Weights of a small GPT-style language model, trained from scratch on English Wikipedia.
Architecture: RMSNorm before each block, local attention windows, paired heads.
Training: a variant of Muon for these matrices, 488M tokens, 7464 steps.
Each number is 128 + 32 x the weight over the matrix's rms, rounded and kept within 0 to 255. Layers, rows and columns count from 0.

# layer 11 MLP up, 960x160, rms 0.168, rows 787-886, columns 0-31
[[127  84 181 114 135 139 138 116 137 158 138  73  85 111  92 164 132 163 163 146 103 181 187 119 140 114 106  97  87 136 174 126]
 [110 125 157 121 116 171  88  42 136 166  97 156 137 146  87 155  94 160 125 134 124  89 148 167 127 150 142 175 159 192 119 146]
 [145  79 163 120 151 107  80 127 106 189  89 125 124 148 140 121 182 141 162 132 164 115 184 128 161 120 128 118 105 144 128 111]
 [ 69 137 129 130 168  91  87 125 166 189 147 128 130  91 134 127  63 107 131 118 149  75 160 130 197 148 124 128 108 131 132 163]
 [129 130  76 117  55 112 154  99 132 145 101 138 132 143 154 151 144 111 159 122 123 136 174 149  89 192 144 149 152 130 125 136]
 [104 172 153 161 114 105 158 182 150  80  96 152  61 138 138 132  73 137 123 116  99 133 126 154 135 154 121 187 140 167 209 127]
 [121 150 111  68 130  84 149 148 103  56  88 103 125 122 147 142 152  84 103 112  99 165 121 132 186 173 159 115 141 104 170 126]
 [ 96 138  54 107 124 150 106 118 150  87 182 117 134 156 152 134  87 134 130 165 107 140 115 146 129 163 166 135 106 119 102 174]
 [106 119 115 116 151 166 103 184 111 119 102 130 168  78  71 138  46 145 137 141 181 117  99  67  98  43  94 147 150 125 177 131]
 [ 81 130 144  97 157 106 151 140 145 124 131 159 159 119 105 117 124 168 150 121 156 140 124 117  81 129 102 135 135 204 204 194]
 [145  86 115 130 109 140 123  63 127  74 150 159 142 147 177  93 131  97 144  82 119 128 156  97 114 111 117 147 132  88 100  98]
 [ 83 179 150 159 120 125  97 100 117 126 153 179 130 156 138 188 111  92  94 138 183 179 108 159 134 101 133 174 122 156 140 154]
 [149 114 127  98  98 149 139 161  90 147 104 130 148 115 111 103  85 163 121  98  93 104 134 162 161 141 105 112 125 167 123 100]
 [ 70  84  89 121 111 118 122 148 119 123  92 132 109  99 121  74 146 120 175 159 122 149 158 154 104  98 140 172 118 192 111 121]
 [ 78 134 144 122  97 162 125 110 144 140 120 172 139 137  98 142 123  56 163  68 177 160 171 116 130  78 137 165  77 105 138 109]
 [178 121 106 152 133 144 156 179 136  70 181 148 127 165 139 105 102 111 133 131 111 161 148  51 153  71 129 127 156 159 159 123]
 [112 124 169 156  66 183 146  99 112 128 149 122 129 188 145 119 111 156 171  60 107  75  97 134 116 183 125 124 157 108 133  87]
 [150 164 109 118 115 159 168 111 129 158 108 126  98 127 133 174 149 112 113 154 126  79 122 117  94 114 102 119 102 105 104  90]
 [133 114 111  82 183 201 138 149  96 115 119  83  79  97 178 120 183 120 101 160  97 196 119 130 166 122 138 133 167 153 124 119]
 [126 132 104 154 114 167 156 162 129 116  51  88 124 142  87 196 138 138 156 140 108  84 126 117 159 114 150 112 142 107  82 114]
 [145  87 125 133 130  79 158 159 110 156 139 154 158 133  86 103 124  91 160 113  84 108 122 116 110 138 156 135 132 158 155  81]
 [179  99 149 102 131  98 148 140 111 142 124  90 103 125 109 141 157 136  81  90 139 132 165 139 137  76 145 136 127  90  87 108]
 [206 140 146  69 136 137  76 171 148 139  85  94  84  93 137 164 119 157  80  87 152 163 177 144  72 119  89 133 102 159 115 104]
 [ 45 155 132 165 172 145 140 162 124 110 158 145 109 139  76 153 158 141  94 142  97 120  96 121 102 197  90 111 142  89 151 111]
 [ 79  96  91 115 146 204 148 101 173 124 101 116 183 147 113 143 137 159 105  96 103 119 128 124  94 142 155 113 117 167 141 153]
 [166 172 119 133 140 162 196  91 124 135 112 164 115 107 118 124 188 123 128 137 150 121 134 143 119 198 129 167 235 131 125 121]
 [ 95 134 136 130 149  80 153 173 176 192 171 119 181 168 164 156 160  80 121 105 125 145 147 110 176 116 111 120 142 158 142  52]
 [ 82 130 100  65 166 149 149  65 157 116 102 136 105 163 156  95 130 139 132 142 139 137 154  75 108 130 142 101 169 169 136 187]
 [164 118 120 168 178 137 152 115 154 150 118 167 103 123 179 174 116  94 123 104 147 158  68 116 139 161 195 118 133 162 102  98]
 [150 114 101 115 176 177 140  89 102 131 147 140 137 113 163 120  63 128 157  71 103 124  96 161 184 197 120  95 122 101 114 109]
 [149 135 142 108 120 125 124 133 121 122 128 116 105 120  83 149 128 125  94  41 135 107  97 115  92 136 157 133  86  95 167 147]
 [174 122 182 137 110  83  85 152 135 102  86  97 134 125 112 131 151 125 115 118 143 164 108 153 142 177 142 142  64 114 112 131]
 [ 97 112 107 131  90 132 124 204 108 141 122 121 116 106 169  87 105  94 146 103 137  80 126 143 122 152  85 114 162 104 111 191]
 [117 123 153 137 100  98  78 173 115 147 110 107 119 119 131 100 125 191 115 153 102 169 124 156 163 162 116  83 173 110 109 140]
 [116 162 116 118 144 126 154 118 151 180 151  83 111  90 187 145 203 138  87 133  99 186 139 110 164 176 122 132 111 158 146 156]
 [101  92  85 177 108 186 115 115  87 139 174 146 157 113 120 167 114  94 114 171 101 122 103 138 172 122 156  67 137 133 138  98]
 [ 91 162 169 165 115 112 129 110 137 147 135  62 146 133 196 183 126 124 123  91 149  94 201 171 165 120  82  94 113 120 132 163]
 [104 109  85 110 122 157 106  83 129 130 133 127  90 103  71 130 150 172 116 195 118 140  98 179 101 107 119 124  89  99 104 129]
 [148 121 124 172 135 102 113 161 159 154 143 151 145 162 149 136 144 148 173  79 171  90 154 133 169 105 125  91 147 147 157 102]
 [180 137 123 143 111  83 148 180 117  96 146 178 134  58  53 114 130  87 118  65 144 145 138  60 113 132 151 190 104 157 152 141]
 [108 111 159 115 133 144  89  90 151  98 107 149 129 150 139  77 144 139 177 167 130 177 119  95 110 101 169 126 136 119 154 150]
 [148 165 127  97 101 187 175  76 153 144  99  94 123 132 149 131 118  86 163 110 109 102 102 103 150  76 136  82  98 168 156 150]
 [105 109 101 155 165 193 126  94 124 128  93 154  84 183 117 109 119 174 137 101 168 117 115 109 116 115 109 209 108 173 168 137]
 [111 120 116 173 114 144 175  65  89 147 117 131 114 158 113 154 108 168  95 127 101 130 142 189 169 117  87  90 118 122 133 154]
 [130 120  91 142 163 147 147  95 146 130  79 140 179 172 131  89 105 135  88 173 153 156 120 132 143 133 120 145 123 122 161 111]
 [130  83 129 159 134 165 125 167  91 121 117  65 166 131 107 156 162 121 132 141 112 144  65 164 113 172 136  75 189 179 167 130]
 [135 172 109 100 104 128 127 105 126  80 129  45 142 140 158 109 128 135 147 122 113 178 112 141  73 148 148 138 145 161 146 147]
 [137 109 107 132 177 123 172 126 142 127 153 102 126 107 124 110 124  94 171 146 224 151 169 125 106 123 104 123 147 152 164 132]
 [114  89 183 123 181 199  92 114 103 134 167 100 132 136 118 161 100  63 163 138 104  84 126 129 173 118 156 125 113  68 129 176]
 [184 133 177  45 104 148 141 172  98 130  78 110 112 135 127  83  74 119  68 161 179 150  83 106 115 122 170  85 142 118 154 120]
 [ 70 121  91  85 167 143 102 109 110 104 123 134 137 166 136 120 146 105 109 160 116 107 129 103  70 103 130  88  86 187 124 102]
 [110  97 159 161 156 139 140 135  80 108 191 115 137 109 104 166 126 129 101 126  95 207 170 123 140 162 101 124 100 153 144  76]
 [ 87 138 126 222 166 162 135  88 118 115 111  87 110 111 141 100  91 135 176 128  90  76 140 100 202 103 126 141 126 127 165 127]
 [ 83 111 122 144 120 112 117 106  51 116 131 124 135 108 122 129 130 187 157 144  98 128 116  87 137 130  86 199 147 120 111  98]
 [127 121 142 107 173 113 174 134 177 114 128  80 119 127 142 119 161 110 116 132 137 116 174 159 121 133 130 221 144 177 152 192]
 [ 97 174 137 155  91 111  60 141 150 171 163 104 122 129 206 103 137  73 141 102 158 195 130 130 149 120 123 121  70  85 209 176]
 [111 168 103 127 120 131 110  87  88 147 106 116 129 110 100 132 110 124 157  71 142 184 111  87 140 166 154 118  94 137 187  88]
 [169 104 108 150 115  95  98 177 150 158 151 137 142 120 178 103 134 151 115 156  59 112 118 124 173 199 119 126 188 114 111  52]
 [148 160 135 120  60  76 135 150 169 157 117 136 112  62 167  65 159 139 128 137  99 182  86 114 123 125 175 111 146 106 103 148]
 [154 120 116  50 135 149 184  93 130 114 151  87 131 110 114 150 115 112  75 135 108 161 121 159 114  93 115 112 120  70 131 135]
 [125 126  97  77 142  71 136 184 171 118 202  99  94 101 101  99 121 135 130 161  90 120 143  79 112 162 144 156 164 182  82 111]
 [ 90 143 103 103 151 177 150  98 154 162 122 134  96 133 154 121  87 112 113 122 118 154  70 113 133  89 108 149 137 156 112 140]
 [121  96 118 136  67  99 113 104 146 117 153 187 171 131 132 121 105 113 164 135 133  81 159 135 164 102 138 169 175 139 124  56]
 [104 131 120 110  59 110 135 185 138 177 168 108 149  76 155 119 116 100 130 180 122 165 174 116 106 130 197 114 169 155 156 196]
 [ 93 178 104 150 105 159 136 149 108 140 144 145 155  77 171 112 166 134 124  95 139 131  85 143  91 108 106 105 124  55 118 138]
 [118 175 178 147 117 116  71  93 148 108 120 115 182 184  91 117 140 115 157 174 167 138 126 161 144 156  76 132 146 144  97 113]
 [140  57 104 131 149 149  83 145 148 161 109 158 153  85 138 128 111 113 134 144 127 163 140 124  80  96 154 133 133 148 106  90]
 [ 89  83 149 115 152 136  98 124 110 140 119 180 104 119 178 144 181 214 146  75 147 114 118 170 106 127  87 143 130 121 211 140]
 [139 142 183 110 136 137 189 153 106 136 160 129 118  65 122 139  82 108 156 134 136 154 104 180 139 110  87 132 176  92 112 126]
 [130 138 167 106 163 155  95 131 125 156  82 209 147 115 140 105 126 169 169 159  85 161 118 127 132 124  17 136 139 159 108  93]
 [106 123 154 186 148  81 145 142 168 142 140 112 107 167  90 236 158 117 104 202 118 157  91 143 215  95 120 114  93 131 149 172]
 [ 70 112 121  94 131 141 149 110 110 125 109 126 116 154 142  84 154  61 109 161  93 106 150 137 134  67 118 138 120 113  77 114]
 [115 141 108 128 113  99 118 102 172 180 101 179 118 162 117 141 144 141  88 138 158 108 115  99  81 105 183  65 211 141 101  77]
 [141 103 104 105  89 177 185 128 167 134 118 130 156 126 140 119 162 144 101 175 127 144 126 120 140 122 221  82 175 159  85 101]
 [149 202  89 145 155 175 116 124 143 113 130 161  99  71 179 124 154 166  55 137 104 140 170 109 120 107 185  65 151 185 140 115]
 [125 144 160 116 201 175 153 105 182 159 110 171 103 155  91 198 114 154 115 103  62 129 116 123  67  65 153 149 100  87 122 127]
 [192  80 177 140 101 161  91  94 101 131 123 147  92 149 154 131 170 112 116 129 117 137 120 117 134 128 116 142 126 143 108 155]
 [168 114 118  87 105 127 100 152 192 119 147 119 128 150 168  99  31 158  91 196 201 128 154  97 161 155  98 158 177  74 137  89]
 [114 106  96 145 130 136 123 125 119 130 190 161  73 142 111 230 129 106 113 109 129 121 157 166 130 143 100 177  70 166  79 144]
 [191 135 108  99 108 109 130 172 108 117 141 120 188  95 110 102 120 118 191 128 171 147 123 118 128 135  95 128 110 135 129 152]
 [150  79 145 165 171 138 197  85 150 154 111 179 114 114  90 124 149 136 142 139 136 101 122 101 167 114 145  98 100 129 114 192]
 [166 105 101 126  94 119 114 149 136 147 178 100 129 157 142 107 115 195 134 186 127 104 134 156 104  40  87 196 131 149 131 137]
 [126  73  84 137 117 152 167 146 107 128 164  98 134 102 123  87 101 136 102 133 134 126 155 138  83  90 167 138  83 164 170 167]
 [ 78 127 120 159  87 192 168 152 171 108 167 141  93 188 132 107 154 110 102 151 102  98 218 186 160  86 115  97  65 145 150 123]
 [152 142 105  95  62 146 126 139 133 166 169 115 146 170 124 159 150 145 149 157 142 151 114 118 159 113 111  70 158  65 123 161]
 [ 75  96  69 118 120 190 140 191 113  99 135 150 140 144 132 115 160  95  83 166 115 134 196  77 134  63 104 176 137 104 175 100]
 [ 98 103  91 118 166 155 133 128  85 131 111 158  54 137 141 153 129 105  93 160 100 144 195  83  84 118 130 156 127  88 151 172]
 [140 155 126 125 197  98 129 153 136 115 125 148 134 154 111 162 104 130 149 153 109 136 137 149 145 106 129 127 101  90 180 127]
 [142 146 116 105  83  80 125 144 138 140 114 143 123 164 108 200 158 180 100 159 145 123 169 118  94 116  76 140  74 141  92 109]
 [118 139  91 164  92  99 107 176 151  92 173 144 136 115 103 132 161  90 118  80 104 107 152 124 114 166 148 157 105 111 132 104]
 [144 163 153 158 114 153  85 165 142 115 144 111 161 128 160 148 133 114  95 139  92 173 137 143  63 108 113 134 121 108 120 113]
 [129 109  84 176 117 210  96  95 139 145 166 119 113  85 155 124 121  85 144 126 119  62 151 134  88 138 139 108 134  87  98 107]
 [145 114 161 161 146 153 140 188 144 159 116 150 159 138  88 110 124 102 183 144 138  95 115  55 154 189 138 152 117 178 175  87]
 [174 114 203 128 145 166 100 143 131 152  69 108 147 136 125  85 132 132 135  92 148  95  73 120 178 164 110 135 137 127 158 149]
 [118 151 131 150 110 161 114 117 156  59 122 121  96 122 115 103 153 138 122  70 135 111  37  78  98 107 130 126 131 151  49 138]
 [ 82 158 131  91 117 118  99 155 183 143  57  62 135  94 125  98  98 124 117 124 146 190 146 150 128 156 160 102 110 131 209 154]
 [188 105 122 145 141 165 113 151 125  98  96 112 120 109 127 107 169  89 138  72 118 150  96 174 117 174 153 147 157 209 129 113]
 [117 137 208 120 191 130  89 148 124 224 128 122 143 175 190 186 164  95 150 126 157  66 142  69 149 105 106 143 166 162 149 131]
 [ 84 176 133 165 154 127 154 156  67 136 138 116 159 137 163 116 176 104 153 112 164 126 140 120 136 127 119 182 122 107 113 125]
 [124 122 151 122 126  94 181  83  75 123 126 127 135 137  94 155 161 126 141 101  98 112 151 125 144 148 122 137 145 109  94 171]]
# layer 11 MLP down (transposed), 960x160, rms 0.0757, rows 787-886, columns 0-31
[[205  35  96  35 106 159 146  21 109 114 104 129 185 148  91 196 170 157 138 167 114 150 130 153 134 122  65  98 156  90 134 154]
 [159 160 183 104 138 175  63 115 144 131 163 116 117 169  95 102 168 142  95 127 141  85 167 148 157 172 151  97 162 121  88 109]
 [153 122 144  97 129 130 180 123 169 136 173 172 156 164  86 131  72 103 111 128 107 132  91 146 152 173  61 119  96  89 108 160]
 [174 127 154 161 138 160 118 115 115  91 120  71 110 149  82 149 200 137  89 119 134 188 117 114 106 162 127  89 132 105 122 116]
 [119  55 138  93 155 138 169 152 153 115 153 151 111 157  99  88 146 143 160 136 149  90 127 147 152 128  89  89 143 105  93 180]
 [137 141 141  99 185 188 126 133 104 132 139 126 175 105 143  63 159 119  74  95  75 113 170  74  89 151  75 148 113  78 121 107]
 [132 121 126 136 136 141 110  89 169 147 147 166 135 120 106 168 115 152 129 139 142 116  86 120 104 118 102 110 146 126 132 117]
 [126 127 162 119 133 112 104 123 123 140 144 126 171 124 136  75  60 165  66 116  59 114 158 113 120  98 204 135 111  79  66 157]
 [112 140  98 130  99 116 134 134 137  89  99 115  96 116 197 105 174 163 126 131  47 101 134 203 117  61  74 118 148 142 143 160]
 [133 139 144 155 127 123 126 139 120 140 129 126  91 118  84 124 118  96  92 108 133 113 132 146 180 110 153 169 130 146 101 106]
 [118 151 148 137 132 165  84 157 109 150 140 100 129  97  97 157 116 191 123 147 183 131 126 132 189 110 160 127 124 110 133 183]
 [128 160 125 118 112  35 106  60 139 101  97 111 161 168 121 143 170 130 130 129 112 144 157 142  84 123 181 106  98  79 127 113]
 [192 154 158 114  92 175 111  58 159  47 111 118 118 138 134 161 110 131 164 132 151 112 162 125 133 111  39 135  91 122 105 169]
 [170 170  79 133 128 125  91 118 126 160 135 156 153  32 144 143 118 200 129 119 141 153 143 104  89 107  49 120 179  83 167 104]
 [151 181  96 135 150 122 105  28 200 112 140 110 136 122 166  97 118 133  93 115  68 137 123  95 131  87  84 144  95 164 151 117]
 [135 124 144 129  81 122  99 184 140  90  94  75 123 105 152 105 200 127 156 107 158 137 162 155 151 106 135 140 110  71 100  93]
 [147 158 154 133 115  62 137 134 180  45 128  63  94 161 100 109 178 152 121  96  87 110  96 111 118 116  55 112 193 177 112 148]
 [160  94 156 125 104 130 136 168 121  96 117  61 160 116 102 200 166 102 119 148  81 106 117  98 126  95 114 174 149  63 110  88]
 [138  96 110  80 135 117  99 121  89 147 181 184 142  94 114 117 162 157 153 122  80 141 168 137 156 138  99 134 102  97 198 159]
 [208  54 150 172  97  90  81 113 116 148 123  90 181 124 143 128 115  87 196 111 115  86 144 159 161 137 113  81 129  98 165 155]
 [120 119 104 113 150 140 111 152  93 110 160 193 168 138  61 129 138 106  49 145  98 154 116 121 142 127 172  62  83 146 123 132]
 [ 84 154 139 182 101 151 133 111 118 128 171 166 141 145 125 131 103 123 157 136 113 136 127 107 131 136 117 143 178 182 174 151]
 [186 142 113  91  52 102 160 131 118 109  92 110 144 187 141 140 144 185 105 176 140  47 107 141 165 160 184 175 178 163  90 172]
 [109 188 121 107 131 170 150  92 135 139 117  76 103 147 175 159  57 106 126 108 140 150 139 136 129 123 125 140 144 124  86 108]
 [106 182 164 156 102 107 122 147 138 167 141 139  97  92 113 120 128  99 172 122  99  91 141 107 172 113  63  57 153  91 140 127]
 [104 118 110 158 170  76  98 130  96 142 139 111  84 132 134 144 103 137  66 136 136 173  40 143  89 160 163 112  87 150 100 190]
 [182 145  80  91 117 116 137 166 168 141 149 147 140 123 111 152 154  93  46  85 105 133 146 123 124 114 124 160 122 144 100 175]
 [153 151 142 135  76 154 122 168 144 179 166  78 112 102 152 176 139 103 130 121  86 138 149 154 128 172 127 139  92 110 146  63]
 [119 123 151 114 121 144 153 138 159 118 128  83 183 136 131 157 153 121 128 119 102  68 151 125 238 105 128  97  95 119 138 139]
 [ 33 180 183 160 109  80 136 156 181 151 117 124 136 110 105 153 149 130  99 156 100 151 154 132  84 137 133 118 148 131 138 109]
 [ 99 124 161 141 111 140 123 168 164 139 115 143 158 122 151 111  89 134 158 171 110 119 184  99 166 105 108 143 129 133  89 119]
 [ 96 158  90  96 160 173 123 108 147  89 163 122 196  81 164 122 137 164 124 114 113 116 133 140 129  83 129  83 158 101 112 142]
 [115 167 107 130 188 134 132 103 106 149  78 109 158 139  99 105 155 111 123 140  75 156 135 165 117 118 176 117 138  96  60 176]
 [136 137 121 115 104 103 119 111 126 138 180 171 145  80 137 180 130  85 131 111 128 136 126 139 143  74 105  86 118 180 171 197]
 [121  77 165 136 140 143 190 100 101 112 150  87  89  73 175 176  86 104 127 156 173  85  91 161 110  86 162 160 122 153 112 123]
 [143 179 144  43 155  65 162 122 138 134 103 115 145 116 185  78 152 106 155  38 145 110 130 124  88 120  78 165 148  94 135 152]
 [117 165 106 133 122 102 136 172  78 159 165 149 215 100 158 141 161 156  94 118  90 117 220 174 126 121 132 143 123 161 123 119]
 [ 99  72 131 118  85 107 142 168 192 138  86 149 148 163 144 144 131  90 133 165 102  98 175 166 206 161  79 161 158 119  99  80]
 [106 158 115 123 127 175 112 173 140 112 132 106 133  89  96  79  98 152 105 152 140 206  50  99 123 119 145 179  94 122  99 167]
 [179 135 147  99 168 105 102 125 177 169 138 184 180  91 128 130 143 104 112 104 105 108 129  94  64 132 146 133 138 113 142 125]
 [131  96  90 167 130 145 154 146 103 141 164 118 128 144 111 172 159 143 111 145 106  99 119 147 128 175 145 132 145 160  73 106]
 [ 88 137 142 212 133  87 163 162 145 148 168  80 100  87 135  95 136  73 127 135  70 120 134 121 146 102 144 149 139 128 157  69]
 [211 116  99  84  87 130 201 142 137 148 119 155  87  98 133 135 136 118 132 179  96 122 127 127 159 112  92 162 148 175 125 115]
 [122 100 107 169 121 162 149 115 109 119 138  57 184 118 132 160 121 105 114 122 100  91 199 202 182 174 102 186 131 170  78 129]
 [131  80 119 107 105 104 100 168 205 119 117  86 173 135 132 180 147 111 108 151 103 150  99 147 159 135 146 156 177 135 132 111]
 [ 96 150 113 166 167  91 136 130 150  94 179 185 109  89 178 112 139 149 129 146 155 157 132  95 136 150 183 152 126  94 127 136]
 [129 124 154 154 135 134 159 137 103  84 112 166 174 134  79 144 123 129  77 185 126  43 118 151 146 152 121 156  98  92 102 141]
 [162 107  57 163 170 132 141 145 133 149 134 115  44 123 157 142 172 173 112  72  86 165 210 156 135 119 121 153 124 151 179  97]
 [147 112 132 102 119  77 136 110 167 130  81 106 152 168 125 176 119 141 144 136 132 115 128 116  98 122 150 112  98 163  94  67]
 [139 117  88 123 156 190  81  98 183  95 114 131 137 114 174 120 172 154 112  84 150 115  98 187 117 107 173 160 110 172  49  78]
 [115 127 175 170 120 209  93 140 181 124  82 190 148 145 166 122 104 169  82 121 114 130 172 151 155 134  96 132 100 150 100 107]
 [133 150 126 124 168 148 160  83 163 167 129 106 122 159 128 120 135 122 107 126  90 163 105 179  94 161 121  96 135 156  61 163]
 [146  95 105 104 182 124 150 112 141 126  97 182  80 132 100 140 141 140 195 121 103 140 111 116  99 103  63 168 156 147 175 102]
 [175 172 103 157 160  97 109  88 189 156 143 132 175 127 141 122 129 168 136 103 149  95 118 131  89  87 144 150  99 137 116 141]
 [132 160 118 128 157 110 106 109 181 100 107 153 157  72 151  90  99 124 133  94 109 139 152 185  92 136 132 213 150 150  96 169]
 [ 94 162 139 153 130  84 158 164  81 184 140 115 174 121 175  94 164 123 153  98 107 133 148 126 173 154 174 128 180 126 150 125]
 [147  94 129 154 162  87  99  91 114 113 114 143  86 153 143 111  90 138 159 145 164 120 160 140 128 145  76  55 113 141 132 111]
 [ 92 115 130 145 115  78 148 113  78 120  67 176 137 111 140 171  94  74  97  79  83  96  96  94 117 193 119 120 129  88 137 119]
 [106 139 143 140 152 133 142  98 102 137 102  72 141 179 142 140  88  68 139 143 134 102 176 108 128 152 128  94 112 124 176 146]
 [ 95 108  74 178 181 169 141 133 178 165 101 149  69 126 158 123 140 146 150 133 129 110 153 110 135 192 149 156 136 178 129 186]
 [110 161 126 196 107 170  86 114  91 167 149 164 101  86 137  83 117 136 111 147 151 133 120 164 122 139 107  82 124 106 155 149]
 [135 147 119 117 183  90 143 163 163  91 109 107 145 154 167 182 111 143 142 103 164 127 143  92 118 118 114  88 107 107 160 127]
 [ 80 147 122 119 118 129 138 134 107 158 126 145 133 100  82 161 184 106  99 121 100  73 204  94 105 151 151  99 121  67  99 117]
 [ 94 181 161 129 147  98 146 132 123 147 113  79 151 135 122  97 143  96 160 158 107  76 166 137 169 133 119 140 112 126 120 142]
 [152 165  84 108  71 163 116 109 151 156  87 124 159 210 126 164 185 141 149 148 149 143 139 118 201 149 164 133 127 137  99 189]
 [153 132  91 135  68 115 113  50 108 113  66 109 123 133 102  68 161 121 101  62 141 115 104 104  97 112  95 140  66 141 118 144]
 [126 154  89 152  81 191 138 145 147 137 109  88 136 122 117 115 138  89 131 137  98 117 177 156 129 117 149 124 117 111 108 141]
 [ 78 165 124 121 103 164  70 146 151 124 120 108 137  92 142 179  97 163 160 169 116 127 132 128 109 200 106 136  82 118  61 161]
 [107 114 102 113 119 123 140 137 146  90 167 190 122 115 143 172 112  73 143 162 129 149  89 147 227 112 115 184  89 131 120 185]
 [ 89 154 142 131 186  72 119 110 148  73 148  88 144 106 153 125 116 122 155 102 162 117  84 107  91 189  87 140 151  54 162  81]
 [171  79  86 104 165 112 159  88 155 156 104 134 161 172 136 174 119 105 170 135 122 102 113 132 135 130 126  92 136  79 125 129]
 [146 135  87 145 135 186  91 119 117 105 113 169 136 179 158  88 114 176  95  78 118 129 178 179 174 189 154 141 138 209 148 165]
 [109 135 148 155 121 120 124 122 115  71 118  87 123 110  98 134 120  93 174 121 127 118 141 162 220 158  75 155  70 133 145 139]
 [107 102  81 148  89 115 146 103 106 122 162 189 157 137 114  82 118 129 176 165 160 166  98  93 160  90 135 102  90 120 155 108]
 [ 99 141 138 143 159 152 120  97 151 120 106 139 119 136 200 119  30 123 117 204 128 150 177 142 124  95 127 152 136 127 144 139]
 [148 103 123 114 208 166 164  88 155 155  90  90 142 172 136 138 101 115 146 119 104 129 157 136 162 105 172 153 132 137 120 173]
 [117 119 144 119  89  81 119 169 153 169 103  70 166 122 103 124 136 168 146 101 173 126 114 167 116 123  90 123 165 132 159 107]
 [131 157 185 170 106 145 135 166 167 139 130 124 113 110 118 103 133 103  89 112 125 155 131 145  77 160 122 176  92 119 116 144]
 [163 182 133  79 155  82 194  68 108 143 142 114 153 154 184 149 199 159 164 134 138  96 136 132 130 145 104  94  89 132 150 130]
 [154 100 155 137 102  88  81 186 120 146  97 151 164 112  97 149 140 130  78 137 148 152 100 121  96 173  74  92  70  78 100  92]
 [140 139 144  75 120 104 119  92 134 144 152  79 121 128 151 142 129 104 114 134 127 102 131 135  96 152 103  89 149 135 160  79]
 [ 67 118 162  85 143 128 139 158 182 144  69 176 129 134  92 103 153  71  95 115 122 200 101  63 152 192 174  24 110 102  96 169]
 [135 112 142 145 139 163 106 174 152 135 167 120  88 171 151  92 171  81  85  85 146 150 144 127 126 110  84  95 132  61  71 169]
 [ 97 116 124 160 158 116 143 173 112  90 152 159 114 128 137 132 133  84 133 107  79 199 184 150 167  99 123  33  76 112 119 149]
 [137 139 116 126 122 143 109 150 104  90 126 127  89 161 135 137  69 132 155  74 109 131 108 117 134 137 178 129 141 152 108  91]
 [143 183 148  87 140 155 168  49 128 131 148 138 156 107 152  66 142 145 159 111 108 110  99 131 142 151 151 176  85 138  63 142]
 [117  97  79  83 177 134 181 109 174 116 117 136  64 135 144 166 152  98 129 137 113 141 216 152  68 124  75 129 182  88 103  97]
 [ 94 115 118  90 133 121 129 137  92 142 113 108 184  89 185  99 135 141 114 144 106 141 131 130 131 120 140  86 155 129  62 169]
 [138  84 140 167 114  79 172 138 109 102 150 131 118 125  64  94 122 154 112 126  68 149 173 173 142 109  98 103 101 117 156 146]
 [125 135 145  97 100 134 144  95 154 120  81  79 129 132 125  97 141 121 141 151 136 153  96 140 144 135 143  78 142 141  76 173]
 [ 94 126 157 111 151 140 115  77 149 135 148 128  90  98  87 146 116 162 144 110 158 150 161 151 130 145 120 140 169 159 167 120]
 [139 153 147 115 110 115  78 148 129 137 165 118  86 171  86 134 119 154 117 133 132 148 123 117 132  74 161  86  83 161  73 151]
 [104 118 109  71  92 142 147 122  95 168 110 128 115 132 113 110 110 135  85  94 122 143 127 145  70  80 141  81 166 122 148 156]
 [102 138 119 111 139 123 113 158  89 179 162  96 130 154  73 141 115 117  51 148 118 124 137 137 163 121 147 112 155  67 156 103]
 [115  97 110 120 123 144 140 120  76 183 131 125 137 101 111  92 102 138 170 170  87 192 172 101 199 129  63 136 114 158 164  86]
 [140 186 166 119 166 116 124 160 162 170 104 165 152  95 134 135  98  58 159  96 116 121 135 144 131 117 126  86 186 134 171 111]
 [120 113 115 119 111  98  93 149  52  45 104  93 147 174  96 143 129 111 122 144 133 100  73 202 113 107  68 187 152 144 126 178]
 [ 89 168 143  80  87  80 134 105 166 112 145 113 134 166  94 158 137 108 173  87 131 105 103 129  99  98  75 103 165 101 133 143]
 [ 72 140 155 104 193  75 107 211 188  97 136  98 109 165  80 154 105  97 154 146  70 132 140  92 101 137 100 147 143 109  97  60]
 [152  80 148 110 166 202 153 165 186 125 124 178 163 170  54 142  69 124  97 194  71 122 120  99 141 148 161  63 118 131 162 120]]